Each number is 128 + 32 x the weight over its row's rms, rounded and kept within 0 to 255. Layers, rows and columns count from 0. Numbers have three digits each. The size before them is the row's rms in percent of the matrix's.

# layer 11 MLP up, 1024x384, rms 0.108, rows 405-429, columns 0-191
094:124048070130111119097119130166071103144117143098076149180109177145136124164136122147178137128122096146127132108149123102120156202125188176141133159176168132151197117155115152170129151114123162155101203183126124139119150120156111135168140174061201136093115134153114108133128139169123124096204166106072115151113111102074139099181095110090119132119107118129090091172080164130126141106115113092153139098182114133091124165143169159139104103089082127049150146125110108172131144140148154054121166147141121136141147185079150101139105116088154164169074113131122138093125094109147123085
090:140157170147138192099126158144120143159170144167102139116120100135128164112106108113097187120109108179131104135105125122181129176153148082155074156125198147173150170126127106122165091124122135167138130045119087153075140113111098121180118129164145091116165091142109173118121088160130141120099127100128110151118117167089061123132128122192117183150096125168085089112140154106103120127132173092143179176123130116143064126066129095159139141141122191170117131192133102175159151104074144174125138155056181193186076129083132176151148107117114144124165129165157095141117106153057146123
101:131148131131114159078150125187192121127109187154093186137102143154194130132160078130115162115156114137109145162085121069117108122167150172123136120131161110159176086094133121122186125103131112086086173092147157103096134185127140196144141062141222147190156112176154170155121192162128106130118116158113144161130112154130159094100124070164146120055120144150115128124152141062150106148102105129169118080109097109128122146088114206214146154120092118115065155107125119152133121147163119152177122141111151136119173154158081072174067150129111111127109122170136129182127152151100141158
101:127146136125080106168170092117063051074134071138077120104145153150148112121093084177061165118123126124119108152119167147177133120123060069140192172103137164178155151123114112113103109162092123118176112126090158152090140118067088180164152151193120114111182149181111160115071179093162079124105185154078123148137149162160065135142084122157188093127112151114151124147127149119095144155192086119103109103081099151126078109116109138152158157118153128160126130094168113150135154168101145175122143114092122103122114100127094115113138166079143134145112144139141116112122140122072083121
105:106143134155139099055143115084140190169140130197134123116128135147130207115137163146075100122121162064073114156160111090109099126132132148113114099100174169112102130108142143106138132147099180110142067087107194133144137086171125122158149109125070145132147196083092110130124123112094105103129182102143089167105105154223102104158158081118079099166124097093136094104098114119119137147098140183137217113158153125077143096074093101128119099149149132205134098144130082126178122121176167143143179067159120110084165171146119106097122112096097192118148114139094112074096153129143151059
117:126108118134144131151132162159103137149096097135088187099126112138110080161094090182200167109101137101116133189159127100090155167105193082124182198136121079147065079097111155187154166152152111108091188121127121129117163141096126164110134131096229105125116120172090135111157107128107128084091163044144104086114143115163173109166149108095170131169197091165175145104144146112126178159159136112141097144135162173141176107153102125199100175120091126117103139143118163154154134128154174088123094111099145163095080195095164137135129153105167148115099197164109144136106113089121104103
094:130159156061124131085122134105108128095157049076073094082104138065150108161102147178147117099190165150193166124115136119081103103143139127147104174101126181087170165179155121126158095169205146056109127129104124170102137082057103138120097127140143191104126127102116134152119147148142042142122110125158091127105120131160172128132106168198151167153143036133191207164155134188191171193152127130159129095079161130213121171145109129149116107149138115075167158131128132157138152129132178149147075086170106094100121085118093094105066154055137161140137150102100139098125132086165149091
097:159063159174116062130132126144135153123120101088177106154127154141091085117135155144099147147123101101143131102128108171083174138140130127162156142104166152130083197146121111072092160157045096188131142134138084134127071099140182163124125128182097100144127137134165133144164082109137079128146133124066151109112138116105167102158135198125138091189156073122060108073161139113119110056136155137123186129097134170181131097102111109143116152219103132072127114117095103092089132127088096134096130163181108129130131128073102145120116174130098044133109115119113136124131147090122055113
101:171128105088088096120148089118116187136144159141139086131172168159138217101068126120168106124112120141079132133144116150156105053123163089109064129129171129102202149124134132123151105173186115115132108098140049082138158151135155164148129099209123103128164085111158107120086129075168144140083144142070103200175156136138154143081079140073157158120133176136123092155179125125199108145133112176138163200117096123095139129100097171167098107075106104157121177093096110118196156167076173148212174146112109194138098098120154181197089095136091125107142102180119116104126106116092143127
107:113127128155156116166163068147120175132076146108175115149111124122169137146140110157101144144148170130133145090165149110093145118091100069101140113168091113193128144122150098175160141145168152108150167111109133209104114133121148118117068226147161106154154153147153136188138116133079118040123164161063161133086144191146126164133132166166121161080142100148085120109125137106129150123192105144134072162125060158128143123153148167108155122084102138133111135116146110140166151080138150129086120157134063108091102125049134148107118133118081167114071082177132082107092086099124168106
100:111092129159125147156146134075109157093123092078160139103158133105118128135131089148174159143175138112131153161132066139074081143134140182181056156162065140110166179135097156129150094188101161169130154084142138165143072096120124029121168094121118130135147137146131128136149149100185117077135119102077209078131135114146188139193071105094149125110156133109114107163169147152055193179107110150141153113112137097074110102132067110138146132121157100174115119110109090107123103199130133137101159084138090198092165136119130050117186153113179170147144097199131174092096098143134141084
096:055135163134137144180107135162151071123116094132153156142150160069189092137149135164143119113164151122152122121107095139084113167088150066103129161098165130041161164092143147162076163092126161092113158132158142109118133147073157103178127029127128143148150149086144123155163144129162151194094190059150103121096106164136184095112153134090093141163112131079125152115167134079127097145072126086148113107132188090159134175154160116063137118138100126132087080050139081163151108095110123089138104119154155104115087112143126152103114075107156084131123145133077137150161102123103088146
102:155064119140137119114136161123094121084121121142129142184116128066150136156155083175162137096123110087142175106106147177095089200113131133151105109092085149091123142125125135171146100153094103133110179126101147139124125180108094104124135150112161158156070183116176159109199128118109121098153108182155137136126142077152138054143186070102149176090178116092175088078139138201083130093110139113120161138075115160125149138158116169147146124082116175143137113152101089118147069149128153121062153088116164123113106108123155097145112108096210160112122146114122158137139114096076156061
101:099080126108127092142115077051162177170138065173167133130129177074124122084114088102096142090132116191116078085093134147127120183077096151102132121164126150126122102137157132128087111145072113149146142153090158174072170069193148108101110172076141116165143115106133126116176120105093154144117160116085092149171075103116089091148190081092171077136152135106080143113168139131169041164147144131121105140166109123172112156095194124073183069103133072097171150135167084098130145172136077105124089134148129059171172173142133082101183069116146125157089135170112133156183175099156142129
100:089160143120112134105120130158170125070105162120102162113137122152127201216090131180146087129160120142102123116084202101092146149182179162143145099091114227128054114160191132115123141122089145109085147156115092193112070157159121086102164143150169178097159057158161132107145129118150140144119125102114132096142115136099086171138133147117081137061155145134127130151051136117143075109110150143095143199152127121076132084098113065101125139170094075081125131041114147078126120140183182069135144112103112144148139145084141144142133173099184177075171136118108117169060136106096141118
096:144150121124079140173180149098112126130158087120089132129164196107091121130144174111102125098162111117175122094080180118079163137112121110123153109067065100127164155117153095155178155098143110110100105133155095165134051136129065100147128111115176169154153150106158124144155110162172125105126160127145120156175158118179099133074132134163077102131165193118078088147097176078150087091095132122108073132115120129137178170080156123180117174142076197102112156077117136162114157124076170148078094102078154137108150134106136153099166071136099091124088149150131130166129161140117124140
101:098161114117081141121105145101120084146124153072143130177108194130050093089088093130141139071163099169146116105139150147140080116074141161091152106100122132191179167141130149115140057151138144131088163115156131059164170065158114137136085132080115132120145160144159106120171134163140111185091139114095162110072083193171148188141115164109109136160164093152157024107158172181106137085154121150112145079127096155126086071196095138096173159135112135022105086127136133141140180136136127163145136082116146137099154091145120143191186143104120107096157176152122131142129087121105080101
098:093088169153095134091136131121172094139165105121141078121155149141127137129136098103183082148171152095150149148118155060061150141094075173088130093146072121111068148129143076122141121126126114085113125169178113130134116156109068141143174112148144119150147091138107155124129152081190103100160140089143080086128144094159139143132106123119133163110078146111113114142142138091124162173094154121131187131136164130134107140154079150171149126165150115128051136133126097172233070089116112139118102143144171143148150154138142126152153096106107169127067139103147170085159130048124044156
103:134170073197113119142124144144087166157112065160113127086104116141083157131151131085099126113096156080102143125111041165176139109099117132161160147139066117133115108129147143110132170115158141118130151162096092138136063118101140153120124166064135100122141141169120174122142129137045104078101098072100176121111104103148133073170170145160192127108155086141174118093120132154055145161127137150131163149167098150133091133161222072162123167109127119135132133104187143096150093146172127159157096091151149168105117065095093141167135186159157207164127131138119129093108117097162111126
093:128191173092184123130129153109135112170120109144087132144157113143067160125107051074158135152152118156160156139160081164145146147143127098087172136164115143133123149134142142148123179112059139075027130170100108152161194136137136129070114137078131122181141099146165160086122163159111072127109150133124125130101150091142153130135145102126131124131162128074163213160131151117130107157114121151081072110142121119082119131090126137143068154151190098174120156161169158106098145093212182107135168076125139093129111153161130149152136118118106116102165123203118133116079190175090114167
116:155101139200119088128180148104119087149117089088050115125157128139153155075151101113121122119103132105089156167118111139150104083166145121127135149120132090159130184156102113052166155106146152161119141180167105127111107151112143058157122141158117141075123116113125083139134127139182131120114156152091117133061159103098100162144150102140160122138150173140173109116116091105149100135120160075080167123094174078119141107174189118151098131186182092124102140171060136146081110116138152138115146132136129076100184052205055144165124115151144127150113086150135058093120113122104096092
097:058106105135076149117104163126173106149104140121150113150136160147162154162171111077113142103110123132090116114147122108084090126131134152102113115182078157109157176087133180094151110104129109058120163095131170147107123145056159143103163125132093181167116132133158063155145177102154124107122151151111133202097138096095164093140173142111173043114136092094116137065109142157160173116078102077131152119125126148114154130134158122104183130142103151141140111136137163083150148134110159153087154030105096137151142191109060146163129152095127116106113173177152173103143097107062090113
101:158104074141096114159118140103183114125097123131084139150195154110183075089112106119169105115135206075143111148117108103121167095158162097125135126135079093084204110123117112146110173131069108129130173158120097130094110198150194137134196153099149175109142108138102147110102107114141150129092160123099138065117130143159081193089144157139155074193131083120130158092107074157098178126113126129098119162111166115118133090131140118162098146158018104142175097149110218118129159160120146119117107148157116130154091079111127160117140139130156117082164124133107066150136220132150131109
104:208076168089148162117176171095112122160075133131224147161134074122082096136138041118157102140141107082145158159104080107084109061110104157127119081049187162120147151075127169107076133107178156131122155124104146129107175083144146152110136114142120129117120170155106120105086089119189121124137103185146112121157150187150119139118147124131143101165167111143083096043111130095191100103113099133138125097105122116135122136091147150126099104179142157128124119118153152106089100126135141132113150114108119124092119168085152160095146194107084138144159156093107117168073165135123139090
100:085108122092131106086135169197109143167145139209115122099092149147036059096142105161096113149154119098135150151108238097150112171113128145093081078165166151121138121122055111149151128115158151132174158134128167129082075096118178119148180115151125149164128131117169139133162098132171063159137106152151186076079150104164096167121092139082148153145175109131067149111135123148132156111106141110104144128103104154146098186102141103157101130121113132134106148130090242123112110097112061083141176091149145118121147125115112097139183057077113149108147086087075125132102100159134117138
# layer 11 MLP down (transposed), 1024x384, rms 0.105, rows 405-428, columns 0-191
099:176142126145124088123121111136106136142131096122138213169075148137150099107119103121139127141157096121150176123111090162159152177126125154092081193134167099094154105127086120160147090110151180075150084143223144108148134117182080149117083135174125143166072073192149089115135149131198108164113121137114133168149175077140122122120189126148126174119100145097059095065096158134141099139167127072185121121092116114116118122109108120170119096156073113144091135160149044109115218127096070113139178132115136132123115071171111113146094125043164128119157138131129147140127116151123129124
093:146130155167096176076116166132104051105135140080153150100122140060147127137126132151124099129154168111134130149147068075114106101138117081135135215095146117163153118153160135094131133148086220129139131153137111118131113133160095122152133158089137147127152141149157110142196161081127143173138181136111153122143161174093078150199081123120150107132133166077096118095109074114130165085136086185102155097063099102197114029125129181136145103083124132094118177112100125117151148153155132115153143114096096153131115115111131146141118119143058120152051141143164143114087099114102123113
102:157171105145130092176139181164124107170113084168149120108172138139101137105205122138107139132151091110167083144112140138161123150127209116108145074150101183129130148112071172178155089144153126165132168113145154164132151107110119180104154125129155115089115169101158078108142073166100119080125117108111115117149106114110146113188134109103074136177087119083152092146126190147175157122137168125105145101123157165069135111133131128118122166074131152131115100164126125137130165139154182088163145115135156162139144092153125116135091170144096073135138152111155196113186210104170119130
100:158130106133137117090084161061083155155140153167124169125137116107099086122145131152162111128129153100108127083151069098148095225144148183070094089077131156071068096112148129133120158122208143133116165111154145142135148151120123168106069140137159099219126107162080139172133133148147082103166099116190143105148091132107171124114165100062111160165121140137110131135092181167161108197092180125118149098171115083147145103130135113193132099169147102129121130169094172142162116139177119159094159109152142122112098167083096184105105130143122144093128114115139123163080118141151113084
102:109135157111160115130184149172128170065117160125199084073094133159127157163145143170070154140111104144122136122124089087133109135154174062152117085155161079148092106132122120120119169110178158110169126058197124125146187098142123146127118128112072084111185155188119148085126109132180118157071123107132194128168103122120141129117117147153098131111130078068137160155114115113180138140104111105082112103148124126140126122083111139137118110125108122106092159090111114171095148124169147136145150086143121140076198144100133163159132160111166086148073119086092149111139131097121171139
114:166100073051138149113150167142118179179109081110126153150117159160084167121129161185115081126120125149152124100145134122119134164128157087150122140104120080141101105140103176126160155173159160132082137119193165163098053133104105229164118130086160109201113112059064081079126111139138113117172129133125111175099083116181173060171104152164152150101144111115090078140129142074179136086154145123159163101120128156112105109151148144201125126125103130166121134180182097088128154150148135165177116076133135102129140165113092140109136137113127078112088082174151157113152148177067131147
093:093156090163112079190155129094107156119098088185170169136134182096147164067166136162109149128101148130117136110172128155087076185102081175145137170130136144150143092112187131167127108152181111136184079134109103203130166183114140069103101111086140139152084147094130146105124145163117169124182130114163095147126135116110095101127095081114109106144157193110131160111105180107098099175129114096129118148128161103149170146166127184191133148167123095087145092084131125136092119091166092122106092182108055142156127169145114115060075205160142139106090088118208195137107127100209123154
100:149156126117110136096069170092145157104138179114151095061097096108097142128144171117106152124106131100153101187127150156157135186177141140196067159144151139109114152169117154086137174117162157121114127095146125116153109130138191106157145086098114165118130097139073048049115113127171169102136119152210098133112104175133119141095119100119069136124107085124128138119132153074109126145103137084146049147100136118081048146090109154087049172114149123092142103148171134150138115108159118113131106133140139161129122149147101149122179088146115122148091130092112136137160167096164090156
101:131128143136125163135158143107178049162124141143175180121143104121163167087161085146096137095138095136200137130089085127127086101086117141086113143094145131151125126147043101187134093180028119142155162158139148082198116111193137174090125086105152144088043173082153103164069124126121098163075037120136149114156178138129106137042187106131152167131165173111127140121088108105103149157145137127051101077124154100113109115078151126096142112077056102106086143154152099172138144150144187152110142135155135130183160107150089120085142112195120116138131107069096110070152187106166113141
097:141100097160102154087096112105110119161102166125117145199081159138104104089106137083095103197133100127168066187139180122182083120136126148162118187101101171131094126081125153122153117150228105156130092094110102086118153185159103089132146129143148113086134128172173134171121103128135149112142088150050141142104137098196136203156112115071155138132105167122107133148113118133157127123094125117107117096113109104175143118168096139134160124102144122115124111127156037136104074135103120172095154120122112172170141099132172093184131152163128108123117114068084132082148169141113152176
101:113094120110145132166149117084131204119169174118168187143187109140162154133075168100127087155155161160140110139160107119117068131141132144071117148169139092135179131077122135135112185148121095137103149132150085165164115128149126141143066148144123142088104135108152157161121155111098100139090142125162130134116112135163072182143060090124073083156150068121131072107123129150138140129109177172102185093140164086160066113068134128126157108157140157106157151103145121153137125165101137122120109112102119080159106113107128077134159126111198160131126100098137092086179126137149124206
099:154154169109091084161100112049139116121121093102155110131090142133072059154131110083115083090170122159174135128071099115129156115184138177164118124120101113165049134110155128106144114069130165097123142088127179118128124129104093102155153111111113112022180055096107125077113103167130155132154136164055140126133074134164173155094126110168103145067150168090064098136143169159155145120119157116107169079162137140203162093151125132103094181154100111079108113156079112144158176106130129120123109089147127163200129181122116197163208115126116114115125077113103100115169157123105153169
101:170146099183090129158104137087081181163188092120120088121075127137146116105090121112152119147148146150132124227161136142075167137137092152092161104123182140149122121095113074128095129102110143180111100196141148177138130108147155087133169126124167179116159051101092125112105190135108156123174165141140181124161059199107103128143075097110137108124116131116093073118153132126133157204129179138172087117127077098116174104116119121181178152177123123150106122123094143147107152130118132153128143083121119089096136111162081188139126081133096189066067126160146047116177104166129161037
102:084149072137164131117077179094197127162140100124156121148130112106108121186077129144153141190067053101126152107132152111137141077123122127173119109107125122090117089098104128196216144193115119120117041153112108109116117139124165130093127132119183180108106108095159191073141140148104094141122117124114182086134155167117070159164130103142140106141136072118116131086164112120112148123142087062117114113196165101131152126115067110150130105093105165104116120083165118140145188119200156109102108088164102149150100121185143119119176152075064100091138126142188116126154143058082098114
099:184077169134141129190127142156154101126134197183131087151114119108162091204140148130157128085147162224149104167094141118073140128057127121157100085079171115132089152145174117158079120089073125106089114066139090119105134136118143134140117139064134182111127080102131143119191063118149078142103154103158143093124143145136179145143064122153208114188121120131123142146084142221181141136156149152080114142079146137131072167116115100061149132184182162175146097130124105157073124112123134125162160121124167159157152107125160151080099071164137161061069090137113119076120149062114094126
096:153102140135109133103084084157169106133151119092124123056134111042124157103041172109137140135090153178155146103149160072115160183101152158114117099082161137134105068107119092097152174133161123126127090129151122106069119138159107158160190136176194130123152113142135135178166149073071113149151171189133134110143113155111099139119081141092189139095122195096124171097125142125154213147105082165106166087088139129077184130122140156095085115116156111138089141114132121134064111078134141102128151170148116125139152132113149172190169183138152179103150142142167147121135124138188104101
100:110125088109129129137092134111095188114173142094095151090110205086098138136170110074129105098150102175169166121108154125132119115071116126135139151123116102128138113141130156094136099137146172113135142121097125098101107170175120115150132146100144106169233122161096058124125143126055118116103079076207164128112159110142113184091191074177143168089162149122105101129112179108143134169141161177131195028145169112165109148163145133057125132116175161112110115132165194141148072139134025067136158127131182167143098188101128084172158180162122164111114150129140043129155113165160122140
099:151138110115163084118083100120069092141114135143140142156130106166080141092126123163135165125109103012200141120080113134121121098114120110121163134139113157094098195102064104115093181114178142104168077092178088093099117173155108130110110117200133106121094100118141107095136137141144049174113183156152138167111086059051115118188161104119141168128117104127129138155163105137113171117143198093159148070121155123110147147176167154151152128168129102124119048095148112123052158164140130097157144088089100128165126176131111103136105032138111063086130163121131085081178121066114146143
104:147114140173094139124100171147054164099181111158139081111133120104108146147157184086101052166148131099103138066097081157138120078191153130061134190089106156104136132154078132094157137160166107116114170183158095106076136143120151126086134190093063138147172122157083086147114121160091022093129097118097132124163147111128114145157124129139120164122086159065113159113152143075135166090132138116148124121171123095097094153127114154143125165107100142129155139072177135186105141121077139108146057101096144126097145124136145144150128141111142187087098180148141172142112119136135141127
102:153154120088107116114128073185143144198193126159155146175144127150126115162117140122064082179155132159134117148183088131119155106146109141110159161108098116129120051103134087130118100135127128055145108127102154137143145094118093118108127167088071143109169120078110175128147115095159164192062160096079143147176122141136087158145127108136154130159093127170064126155141084139127092132107157134160129093108165109093184073125102143050126069092150077135130144098113119091087132097141134136131125166124152094103134123112110087136057060115162188144109194143103098067122166182124128075
113:157124146110130160147072156130124111117117112140163058168083083146138123097144174118075127106169145168131169169177114111081115087100161166140081208146147088158107176113089086114164063124083156143132107150105101143140109134119206132106064183123103118173123145164076158166135139081140092180099146100141118176186114062146067105137171106146158113140199131076107115112124132140105117176144109086169186137077120139158042121187110138142159128091128126111129130134078152112093108156119176173127136117195144109108104098149145127092086184100120140116144173159166113160175098115107152153
101:140141148156098127079147112115085117157153125107118129139156133091108112120154157099120163183122101116195102134139138077115137137068172181110095210070159165159149096093109071154135138108117138148103131098114143145165099097127147124157138126118156108183128126110154165111117158098180116103097142104094167149124158094100070141121143106125159121170091192117099141075123155086087165167178124118131100146131114101178131073114102129098101132123146132135108106170209151172092131151114125129099142114163109175087031228117104157129174106127187131078062125147145139115102111129157153109
097:081186159106139121157098132142180186134103082159158085123159100110130130103115099151190060153121108148100128126128130111122144044125145158135116142098119123146175186196151113150109131167103100129138104089140099111068150075139187153136105143140146090120152151120103109149141148138151143120153095103074161104124158132143084116098126102195106128083179126111073113178112096168115206124136136106130100107092186108172115197121123175113097121143138130178143124149119086101143071118153105145146111108125149137085154101162197159096080137124189127100162092095124149181079133107156134129
105:163133109166138069094086133119133076129084135148115140146132113110118189088082133153077181094119154107118152137168150137113155169115173088126116153099136122175127128140129159124141070124162090158157135081121117145165160089141167071114103107118194154132169114143100140125158119116177131110116149122158096159109214127198150144152075175119157067074150124048145131117131139062141168143163096089080138080116167063096192139142123137122165120093131110111122091158069144134102128068133111117031146150089077137091086107076174094120134160135142074105150106091115125140157090191125181191
# layer 11 MLP gate, 1024x384, rms 0.104, rows 406-429, columns 0-191
092:131095149146158104083174144132137089132120071137097150145113123077178149175081115119081192135141161123169113114111150154203150096117121131194086171126171143104118140105120094176074094126119076119101180072165101149022100077102162126186145129115148118087082085139121128104142125096179128099134140111142152172142155144108161166125111141135140139166078125138117107118116153114084118139098120112110236159088100117122084107072156094186138111140107122126137119154088146129108129057155148152098126129172148118092144177106142172157130143114117132129170131128149181155185111114116152092
101:097128122145084126122140121051132094122119106145115156167137151118105159105130154118080113082079114151130116197118078128132119120141136131075135151085109141127099117217133077138156108219128145151205135072205170110071157083136181154070112135145142163061166108138127093149123115168138166150143057140129147129115191118096174108130168160165069088128097133094143131138135143101101086108188130060098170157123106128123119048105203137175158127105143140141078105125138146115117061187138140095148079114087152196092139134121142139097097140159102139113155114129101111137105152080127156160
098:149117171160176086096111058098175143130162105154189138159138155094113171065100146129136136102129148091143140104127133145148110081152146163089077140132149126168069141141176101091186109095194152071067180114138151110121116119158165129123141106125160112169163147100087133114121171137156185128159127161131074126129153096165123168129068098120099175231123164119129128119116103119100106149192143137128080135069109149190115224111098107081146110177168128178131076148115144131111149099111133120127101101151103164131148120133055154218121081147178141131149113153050104117109171092095127166
097:132123138100127194086156135138042125097150082135125114135046128182154105137153136091125192099106135165222152088161100131125124136100142064152160132087151169185138126075099097118122108125102143129109122102146090107076145100088163074127110107117097151110129134146161189092158110145185129125113167172142086108107100104170076105101139132110171100167152146166120105116121127093139189064145104197117144109129136122175167083163128119126135082133097133073095133117075116163168087134094135121094116140109081209144108098188132117154159132157048154140064084090167117152144116073139127164
113:138095155173124115118137151121093117110054084079150106129066119107128107091108080173086100168154111107118114162142124187132174100131117157136099125109114149149132153130145211061154143067158137095122071148127066133111123098153128164102182112068130111123077129136158178132129122119155111143142160097138132119166095106087155130150135135140152126119152127117115172151139136153170134144090122107175084097133118170131167135134144164092183157132143161118144192139138150115085095079138103125085130150173157097067105156101099123142090100110127102135097091085070154143191099169135097135
091:111133130123069103150157066157101085140174103093124154088149106151144150083082148082113056113094138103117094103081136148125161141123118150143102100107131107126149111120137086145126125146099121131177186089126161126123141081148110080159154130076173184111086120080128127105118101122086179158106179101156051098131141090165109124096108101145126095091124121107195112131158117125154111120125139151091111104180092098104109171127190150069139045132116136105098100124154121157096151111098117187093175108168194110079143088165121160137142148128109191106095124164163098130135172086142137145
096:152142116083088110146112207142188157143075198104104130108115039081142176125115142147176156174179092087120148110105188160156115099089087080104096141152132131087131142124156098123089140068085088191131142132088110138120133168079125166100084083137139119119112120099116122030107136146177128145117134182111134136071122171167079086126163071111092143135098129140116154131171188091147098121099168183132102133180112138110127065169137092093126070113157092203148128203104164096147172112133061171133124073131132179113128097037161111135172130118153164150100075161156157167094116166115148120
100:064091148127115135141114096148127124211083102135164202136171081144108138104143137154140155119160104197119221092120105143154147126070154158185107097146146103162152069150131139130183141168141190143080092140125046097151081079143175123156133108163120096105111115160152164120130143118176138114111100139129141152085145132134122125151120094136133140045137114131117181086124073110149147068094152151104099132123173124138093074144120131161166052102113081098102181097153157142107130161119167135113113071048213095184082063122168109115122079146172124155143105155104087186173154067102182203
104:083151108159115143148114145162134112115099113129136174150107114099113122117109116141052172100125126106116129075090198095120084103131150096101166131114135117126133088150142099143162143148163093153117157148170108109153123121124151090099078222150156108147156092165104111202086105103080142106155187118069156158156078175128091151079144059183137155098099124133100150175102101108146115138193157116159105150107089166115128168162150198110156129162109112090189113140063107123187149124171146130095118120174111161139053162087187128162125111148134052084163118116142104173074056087135141145
102:131142153119131186087122092100219150170155141173156129119161110210140129135111129170159095138090081111151095073135152129123124121120138104068154060114152124161128059170076094156126134123162120129138172100132141136155148117097096151133117180106150173144188121174126160171130063149153119170207156164202099144132114113091062169165082109160107118106098098147133134113158147157172144087115062128161095114135101171137163168107153120157159105163151093154158137120143147156105207115127145169126181147065148166091092111117140163137109119230115177122124095079125083137163192110077070181
097:127132159142080114183082169150115133157104127188124084155114143132158136111083100112123119155166127133102135178121085150160115057124133106106142129122164151108083144126073218077100062097064131122091130097172116114105182126175155186149156088153105073065167101106119117133113126070102125098180136197134121155137084099119161100130162107124099126104178168145118158119145154106111114137116053159159154155089128176182059088114115160097119084118160107105156146126109141117090184101122162141066161139088123119054112171095107095155152159176176108196131177111070162120084128117098153113
098:122127108128065135152142034144118158126169082113147177121142115175085122160135141085113148106170049183108166121118169125176103061178082155161144157149132127096151157153085138107172192206190208123176073161186125187105138111115166122176141115080149156126133082155123120168027147159134119124101131105082116103194158105131123118171103129132129094119090124177105099166116121124091164133152087145120146113198153182155107107103115090131099160117140134140073124071048089125157155105210120135131107129152169127171135167091090148165104108136067072117130152162177116147167129140164119165
100:108175110125135100104166115127073045082147107113056205101110098134076106154166168145132181100122123104122154193099099093099157100089168124120101151143065136121148079113097099148112138146181066154153149076170163164135116146139148102151212119128072160125126121205147168179153075155141126119148090145096129149188126081130128169100139098120119130106133157132089095123088122119159101081090118160131180078107105144133139146151109099159124123179096174126100111140127129098128177102127096145126109127063125145172164127085127092155122148113175100157132174126136107122153124109142138132
097:189098117141122142136140121137101132122161145160143122157143132185100114143122116155136100121155182162177113152073178157120130120122102127093077119131099082062139162136141183088104134138097092148116130161158144104090154095172179159095111113122135098128095126070142106070116130116144096192152091027129126162111196160176181095139110193160141125122125098088130141126132106130100101146137160160135123132103100070118114183141120064077112058129162142156088114089149113160097132090166103175100145140065126145173145124093086153124118059151115139103092120158101142069167090103186117161
097:166122147138146104151125178137086156143157096135129085141142125160086138129149112212113129120086007086111149083094094099120169126199084094128137074110114142142119160062097110180120099132128175095203127055182146168115200120109150098127076153069152099126106130055143096112157128078077137158117096099142133111146166175082103134124088145165111160199141074109124189197154061155126100153083169105151115100132089150190122155147119137122080063093134195107176122169081117147148085082158076138147118144124170118089146099109124089090161069227167156123125114138157100074113162204155064174
096:156095102139143062128105134086097162098148116143081133105134123099195175149170109135110126120156115130141115055193116122093128143115183150128128171125077128122166125140122146137173187133127139121120120136106147207152166184103130085110128082150129162146151076108116142140088209129093139112160115130072132165139178095091141101064096150201169151091087207078099129119140180122109174136120118094132163134199127079087117147101165159186131149166157100168125086082083091167101142163126167097124114136190144126174157149168105105058089132137156164124147193123165091143149148131146133120
097:096108135109103154135184137098128101111114152132108108201169100121120160103120145176114079114144110155122121164156147118132094149138130172173099080084137169106090192148124102119140121147124121093104156155103088147088123108136129139139088083137098119151106153151172123163135157078190127100121116124096044111124150130143106129100101169072137163053101171136142066100144163058077166109137141082128075167070107111114102153076111151159127101187153174139075123128120086172130139101234105176108185129167116131139099124120158076101127128153137114144118117143132157135117105149163118120
104:125126198169114133115109176123183079143149116155156135160149123127143090158152114144145161123142109144164112116085185086076179115155131137113093145165148152142156139142099098093174079126118104166134107125142145128143184125147140160172081102099177121169128131174154149149133096105143085130187179135134192160125095061134136093093089121150125170105173143141144162110118136090109229065140014118128125132108065151070179123074105143100140123086144133104233162119093116147098129120067135132145125161096111183069158146177119168073057110134129168086159135100127156215159087128135129153
094:068139086105182178099069088127126074117128160176118150111111132159147115106096095111168099151185118193153112117085091176126119167130096119144132150141118185150133124125118093110134220146026088122158112138131135133174152135177118132111112182108127166171112170114194148052176150143097059165226064066150097199175131144149185172158108135099147112137083127099148110138128172176110141123157175132093084100093163115123136155096132140120081159128089114135115157144130154140114165105126121103154111124184069071084138103213112160170105075071131077096156145181117127135085142130088108124
105:153146161160136099172154147077083092115120178137109107119146037144166162116114118121136138142105138149142178129126159138113067173135092134125138164157194047087152203069081085096176170133137127124129145147167113154135201135103116099165112161137154084106095141102157143142145079089105166128121135143118150174153168141093123107134141072102130124126190129123091122104086108149136142164141103136109137107098118092179147189141084146153102170110153115171138107101094118131125139126157132153163149098124122098121132075195096090148101151154148162110133151109075098135131175046075075149
103:154152172135121159109167087147114167102195182079115118098099165135050094071123118189091162145131121104175188103153141163111130096140176131086061100055136094093082094218144112123144139176170098173114148107096171131112155193184065137168062101181163118135117120149091150075107149069114155166128127150119119119142144129109068141120141100189122134119157141150158114137130075154078116113155191094111045105140197194120147174144147109107114128156094145121074092078181121146165127093125150095143174109148152114122123122148112101117099111145172150099130136189105071132184097096104137103
098:091153131129120180115138129137107128110171077098103160151117180098151081078104123160157097119128124123196136090060135139116114097112152183115143094083155152142111138129073146131158127117078082116130082112134144092075167145133147187125098132185109200161119174138143149101153142074128164106095111086134142169125126104134127165102090161143063114121119118102127147135143100113185117115141110119150099089124135111107234097091160164104114094093108159209160084183113109085124131112105121145127152163121095140086122118177146134139183226177092101114129145129103191122072153156126174123
102:157133125091144140137120099087133132144092087161111140150173167213072175096196081106138141170180133094135154139069115152076102111138109135151126062132130097078099130114095155085142102111129182143142118129115148168041092106158138100159160173082104108084062136185083077116168120119154124139168111084127156146194152133131146117122059160138118077132152165152085177069128171102093101155148118141072158124128144136191071110116155119130106094117121113133144108168145107118170168125097154158061104113117178215130097131134107253112101117095172112151126140096168139095127173130126203088
095:131142116145068126133080155149192123119099127168159099115128118125081155173134123092127101079138176117086132125089153152152144119102148140090113091121126175144152175158066143168142094129098147160103157112132142075138083128110174131155051104118090131110080120069083141140130119135130127104114129151179106123147107108141183167041142092081081117148149107198150127104100137149131110138051175104154129089143024157192073130173176081162110110089135128136131148093075104126170168158148112118125122130132145165151133125075136119127142156150122108103129071112066202109118123095121099141